Part of a small language model's weights.
Architecture: LayerNorm before each block, rotary positions, untied embeddings.
Training: a variant of SOAP for these matrices, 141M tokens, 4790 steps.
Each number is 50 + 15 x the weight over its row's rms, rounded and kept within 0 to 99. Layers, rows and columns count from 0. The size before them is the row's rms in percent of the matrix's.

# layer 8 attention query, 64x64, rms 0.668, rows 0-25, columns 0-63
058:53 43 48 61 52 55 38 38 46 53 29 73 28 62 20 53 38 59 30 57 53 65 51 44 86 25 78 66 58 42 69 59 62 69 50 61 72 33 18 38 49 31 63 48 61 63 46 62 41 38 69 52 42 58 68 50 52 84 37 63 40 66 45 69
059:30 29 45 48 44 26 72 44 50 26 66 60 35 86 39 57 55 73 63 66 40 49 55 76 40 54 53 70 71 63 55 64 28 67 47 34 35 52 51 28 63 57 64 39 51 67 36 43 29 70 25 46 34 74 62 29 51 35 47 54 35 59 69 43
057:50 50 30 50 55 51 33 54 30 38 31 36 28 41 45 65 52 34 48 38 18 43 58 26 45 64 38 35 59 30 48 37 33 40 14 43 15 48 47 43 32 37 20 21 48 25 43 22 49 39 40 43 42 51 30 43 47 63 46 41 30 41 40 45
095:41 67 35 27 51 30 74 55 34 27 75 57 59 51 50 42 41 56 62 55 84 34 57 64 41 46 29 33 35 62 23 36 50 47 69 39 44 38 54 37 89 71 73 39 58 46 48 45 61 32 26 55 42 48 48 19 43 40 50 66 55 30 59 63
067:56 23 60 31 23 44 76 60 58 47 66 63 73 46 51 47 61 36 63 59 35 62 91 41 42 54 34 70 32 73 46 42 62 32 34 38 62 44 68 68 72 43 77 66 68 59 51 68 57 38 46 57 49 54 49 78 56 23 36 54 59 50 59 64
037:48 17 48 50 23 45 63 51 71 57 57 72 73 32 82 43 49 44 42 50 61 39 48 42 41 55 37 58 23 64 41 37 49 21 41 45 59 64 53 81 57 25 49 46 72 68 62 78 53 23 50 20 47 50 50 57 40 26 39 66 61 53 45 45
082:31 56 71 28 69 33 41 26 39 52 41 61 43 62 17 50 37 22 57 71 61 54 32 41 46 64 51 76 29 64 66 65 30 48 72 59 71 30 44 38 47 70 50 49 55 35 55 21 36 41 55 59 45 33 60 46 43 54 57 54 34 32 58 16
093:50 60 58 57 47 41 65 20 73 37 65 39 55 41 36 66 46 71 67 81 74 40 49 40 62 70 25 64 22 66 90 63 42 37 37 36 46 57 48 74 37 47 54 42 53 38 31 46 43 38 27 27 46 48 35 67 68 45 35 54 53 34 60 49
109:76 63 53 12 64 48 50 17 43 35 44 70 44 46 35 55 33 37 61 59 54 57 58 47 41 54 55 48 51 41 63 54 20 38 16 76 41 37 67 62 30 66 20 60 41 46 64 45 32 50 78 56 57 46 53 59 66 47 17 61 45 46 33 53
163:50 39 52 44 55 31 37 37 28 61 58 47 48 58 22 50 56 32 46 46 52 59 59 37 24 76 52 38 40 30 68 42 54 64 36 46 39 59 68 50 41 35 65 49 51 51 47 25 73 49 91 64 05 60 44 42 63 48 15 70 58 48 52 65
148:67 64 38 51 55 46 52 39 72 34 19 53 36 41 34 48 41 67 39 44 42 53 75 48 53 35 60 77 24 58 59 57 53 49 26 58 37 66 32 71 70 34 39 62 43 54 31 74 55 02 62 66 54 81 47 47 36 59 48 52 61 57 36 52
077:37 33 53 47 34 37 57 46 70 41 80 58 48 25 25 42 44 40 21 58 36 52 44 43 53 69 51 65 68 50 72 46 69 43 41 37 69 64 53 49 33 44 70 29 36 35 32 22 61 60 62 49 55 37 61 49 93 43 66 27 47 50 24 53
119:44 42 63 50 60 36 42 30 67 53 61 64 56 48 43 46 68 30 63 52 54 35 61 76 67 68 50 45 97 45 40 60 37 34 61 22 34 56 67 48 44 48 43 57 91 56 55 32 64 33 27 54 34 58 29 25 50 60 31 69 37 54 51 46
095:59 57 36 38 65 34 59 27 60 59 63 75 72 41 28 52 43 54 74 70 41 34 53 44 39 67 76 66 27 53 34 54 53 53 56 34 37 55 51 53 56 62 38 62 61 64 20 52 55 30 72 58 37 37 55 19 46 60 55 70 11 28 38 52
148:50 35 34 68 78 47 42 44 61 30 78 57 70 57 61 55 50 38 63 34 47 62 36 71 42 69 32 46 46 65 68 71 49 34 51 52 50 56 52 52 47 71 22 70 68 37 38 67 42 29 46 41 42 46 35 58 69 79 26 64 15 43 43 28
119:56 49 19 40 52 68 57 68 45 50 34 78 42 41 89 26 36 50 63 45 47 28 61 53 57 43 53 25 52 49 51 28 53 24 69 50 47 51 43 82 38 44 52 40 40 48 55 54 44 40 52 82 63 30 63 41 55 80 76 51 58 75 48 66
117:61 78 49 61 67 35 59 42 41 44 63 53 51 33 64 58 62 57 83 25 74 51 28 54 22 38 38 41 42 35 42 69 44 49 69 40 00 53 59 62 33 47 62 49 50 68 46 48 45 51 62 52 24 55 51 46 68 24 63 48 29 44 54 39
143:62 48 55 54 28 78 35 58 49 55 16 45 38 43 54 32 40 37 45 17 45 56 46 47 51 54 48 34 64 35 24 25 42 47 37 72 64 24 62 39 58 53 58 65 69 30 81 46 41 57 59 72 82 58 66 48 27 63 63 30 47 58 49 51
084:50 55 35 59 57 70 63 52 53 47 59 39 34 67 53 44 40 42 75 72 81 50 58 70 65 44 45 63 48 38 24 40 52 61 55 42 07 72 50 23 30 59 67 40 50 24 33 45 72 66 39 45 63 60 81 69 58 44 50 57 40 42 26 56
094:34 43 31 43 71 34 37 30 29 38 24 45 51 54 07 45 45 50 38 63 38 68 31 75 56 52 55 49 24 35 54 42 46 46 68 42 40 45 50 65 25 52 47 27 23 19 48 72 43 42 39 43 28 65 38 40 60 54 41 38 41 32 65 53
090:45 40 43 64 22 57 37 70 38 41 44 37 60 70 37 37 36 77 68 69 41 60 43 56 51 45 44 64 44 61 50 38 60 97 66 44 74 33 44 51 49 58 82 55 54 58 48 68 71 65 48 62 23 45 61 68 36 30 65 36 36 56 72 60
102:18 50 80 78 70 13 52 58 51 37 33 48 73 56 72 51 30 25 77 42 49 47 40 78 30 42 57 44 42 36 63 33 45 58 67 41 58 47 60 66 41 59 52 47 66 57 72 52 69 59 34 68 54 54 39 52 40 41 36 55 46 57 40 77
100:56 79 56 55 64 71 58 51 66 36 52 15 63 53 55 29 27 70 41 54 34 53 34 50 37 68 45 17 48 65 51 55 21 49 48 55 45 34 18 57 30 70 44 63 22 22 29 53 56 60 49 68 69 37 49 52 39 52 52 40 52 60 43 70
092:29 45 50 38 58 71 42 26 28 36 54 55 54 47 49 77 51 53 52 48 41 56 63 56 42 68 63 50 40 47 45 84 81 52 15 65 66 60 63 32 25 37 64 63 25 42 42 36 75 21 66 57 73 32 39 67 43 61 50 59 47 59 42 36
096:35 42 71 55 42 41 53 66 66 56 70 52 48 29 66 59 35 64 47 41 44 28 57 32 17 54 40 30 44 44 16 39 50 38 50 32 37 48 64 35 51 23 47 52 69 68 55 63 58 71 58 37 58 38 40 31 06 28 70 53 64 34 41 54
092:51 43 83 55 67 38 45 58 17 32 35 46 25 45 58 49 53 40 41 50 48 48 42 40 51 55 62 68 27 26 29 36 32 67 57 72 49 44 44 46 63 49 61 77 61 65 41 20 23 46 77 68 47 64 53 52 71 61 34 50 56 80 49 71
# layer 8 attention key, 64x64, rms 0.589, rows 0-24, columns 0-63
055:97 60 78 46 36 68 44 36 64 28 30 54 40 35 44 56 49 67 55 28 41 34 49 54 56 53 41 42 57 68 64 74 55 45 37 57 52 70 58 34 29 45 63 35 64 58 34 44 60 82 65 38 32 44 80 48 29 70 51 70 47 44 54 53
079:32 34 37 50 23 55 44 51 13 49 42 72 44 72 24 27 62 37 69 44 47 62 45 52 66 57 36 64 47 43 34 40 42 36 60 43 36 41 33 14 62 33 37 42 19 39 54 47 48 38 51 73 68 50 64 56 51 30 47 37 26 29 33 44
078:65 61 46 73 76 59 67 68 56 51 43 49 68 55 45 23 50 51 47 41 36 57 51 39 49 66 64 44 61 10 19 54 79 77 40 55 49 51 44 58 33 46 30 51 70 30 70 58 64 54 72 59 69 47 49 46 64 85 48 42 62 65 39 71
108:42 55 34 55 53 61 47 52 42 29 89 54 62 56 69 36 35 39 82 37 80 52 51 44 55 56 26 22 35 84 40 32 51 40 80 52 56 44 24 58 66 48 89 37 55 47 44 36 54 27 33 64 45 54 57 48 49 37 57 48 50 43 44 52
063:55 55 59 20 40 80 61 42 75 56 70 62 75 51 78 58 61 39 64 52 35 52 59 67 46 48 53 47 29 57 59 26 75 39 48 57 57 19 37 65 67 56 81 53 42 62 41 71 62 24 38 32 46 57 48 72 57 43 44 47 71 44 72 62
038:46 66 43 49 37 45 65 58 68 59 76 65 58 54 72 64 71 47 48 41 62 62 64 63 46 57 74 69 62 58 62 24 32 54 54 50 52 59 56 95 43 43 75 33 51 51 40 73 43 13 41 25 57 67 38 46 27 31 70 60 49 43 48 40
068:54 77 59 54 62 27 57 27 58 80 59 19 22 73 43 71 30 55 37 42 61 40 28 75 57 63 65 32 17 65 57 53 40 46 51 57 79 76 48 56 51 42 56 49 53 78 49 50 35 49 31 51 58 58 65 55 54 57 54 45 64 39 70 59
132:73 58 43 60 74 44 61 06 27 41 33 26 27 57 40 62 56 42 34 65 50 66 53 49 68 59 36 58 36 46 59 67 46 37 54 65 32 62 47 73 17 55 46 55 44 31 45 48 50 48 36 17 62 54 28 61 58 49 35 63 51 43 50 83
098:68 53 45 42 54 60 64 16 45 34 60 52 45 44 09 47 51 27 65 54 65 63 32 23 79 55 28 48 65 32 45 67 30 43 29 77 17 61 53 48 45 71 40 45 45 33 68 49 41 63 53 39 39 30 57 55 61 42 54 62 46 34 54 65
107:46 57 28 55 64 34 46 58 51 63 59 64 36 98 19 53 33 38 45 41 71 47 56 55 66 52 44 21 56 24 68 63 71 51 47 68 49 46 23 75 42 54 65 54 25 43 43 55 39 66 62 59 37 57 61 34 47 77 36 57 49 33 41 34
120:39 39 27 60 66 89 60 48 48 39 83 48 47 31 38 54 66 48 67 37 39 37 82 49 44 30 85 56 55 52 17 54 61 27 60 64 29 72 49 62 44 65 74 50 51 48 43 43 52 46 55 55 31 67 53 50 52 41 63 75 44 47 50 70
080:31 47 58 44 49 70 32 57 63 51 49 62 75 40 28 66 52 27 16 65 64 50 46 44 40 59 64 36 55 41 64 66 59 23 43 38 36 46 64 45 38 45 61 52 36 48 52 25 88 51 22 31 12 35 54 47 77 49 49 60 54 40 49 68
119:44 28 57 39 58 39 54 35 54 66 38 52 48 55 24 27 43 26 48 42 48 30 45 60 70 63 50 62 65 31 42 39 65 47 65 51 51 66 58 46 60 56 17 67 77 32 62 54 77 70 58 51 41 59 50 22 37 82 12 59 33 40 46 61
102:91 64 37 61 65 24 40 63 57 73 58 65 56 53 37 65 59 49 76 52 63 67 64 48 55 49 63 26 41 66 50 41 47 52 50 50 47 56 66 65 57 36 47 44 36 53 20 42 59 42 44 73 65 57 60 42 01 43 55 75 27 48 40 36
107:50 46 36 60 47 39 55 40 39 38 67 44 32 63 60 56 50 74 34 35 74 55 73 45 62 46 31 46 61 58 64 45 48 28 80 25 30 39 40 63 91 63 41 78 48 69 43 45 22 51 60 35 54 44 19 46 43 34 48 42 40 32 51 27
108:39 59 64 29 44 35 66 37 77 40 38 77 57 61 63 61 46 66 50 28 36 37 71 64 26 35 33 33 58 64 70 43 34 40 57 45 36 72 61 67 17 41 71 69 31 61 39 24 47 55 30 61 60 36 68 35 46 54 28 57 60 57 50 54
105:58 83 46 65 86 50 51 24 13 63 45 60 50 43 49 67 56 38 70 46 68 65 48 35 26 33 66 74 47 35 39 54 52 61 56 63 23 55 46 48 50 45 53 42 67 57 32 55 49 48 72 36 40 55 61 37 70 34 76 46 45 41 24 69
114:60 52 68 55 55 54 60 38 46 38 31 44 21 24 28 36 63 31 32 54 13 42 79 63 44 68 67 38 54 37 46 73 58 53 40 47 64 50 75 45 72 47 37 45 89 35 73 75 68 59 52 44 45 56 54 62 56 64 38 35 53 45 52 60
096:28 77 64 50 40 77 74 78 72 64 49 56 51 63 52 29 51 40 68 51 72 35 70 69 54 50 32 55 45 37 25 27 70 53 71 21 23 40 58 51 44 36 50 59 49 35 43 62 48 35 73 51 54 47 65 69 65 30 56 50 51 67 41 37
119:50 66 36 27 32 81 41 67 43 47 58 64 58 30 87 55 53 61 35 50 32 68 41 64 55 61 37 61 52 27 68 45 55 53 38 19 51 44 66 54 42 43 65 32 28 31 71 82 54 50 33 42 49 60 29 48 41 31 43 35 74 50 54 70
095:57 53 51 56 32 56 23 60 24 48 46 48 52 66 47 54 38 69 52 62 37 41 55 49 49 61 39 68 38 62 44 08 45 80 63 66 61 61 29 49 46 35 60 56 29 56 23 56 72 38 21 68 16 69 68 63 57 47 62 34 59 69 64 48
102:62 38 68 61 39 76 30 59 40 50 59 66 52 30 56 38 49 32 62 21 59 28 69 75 50 49 45 68 63 59 54 40 73 36 77 48 43 63 56 51 70 43 66 31 60 23 59 53 73 34 49 77 49 55 35 43 35 38 85 45 38 59 71 49
104:61 69 52 57 64 57 51 67 68 54 28 23 62 66 50 33 40 70 47 70 67 50 58 52 33 67 19 33 64 57 56 41 43 46 43 75 42 26 37 59 52 85 37 48 15 43 25 46 63 39 50 51 65 53 68 26 38 45 67 34 66 46 56 34
105:53 62 62 41 57 75 57 23 22 29 41 37 51 66 31 67 57 51 51 44 52 50 22 62 64 65 47 43 50 50 23 55 87 17 46 42 57 58 30 34 27 29 53 53 40 54 48 48 62 40 54 24 62 20 61 44 47 74 69 49 34 47 60 53
101:40 60 77 66 42 55 61 63 64 56 52 54 36 30 39 75 54 77 61 47 52 16 42 54 22 72 47 21 59 55 51 67 23 30 42 41 26 59 75 31 54 25 46 46 58 47 48 52 58 58 37 49 46 20 53 43 30 21 58 55 55 39 63 62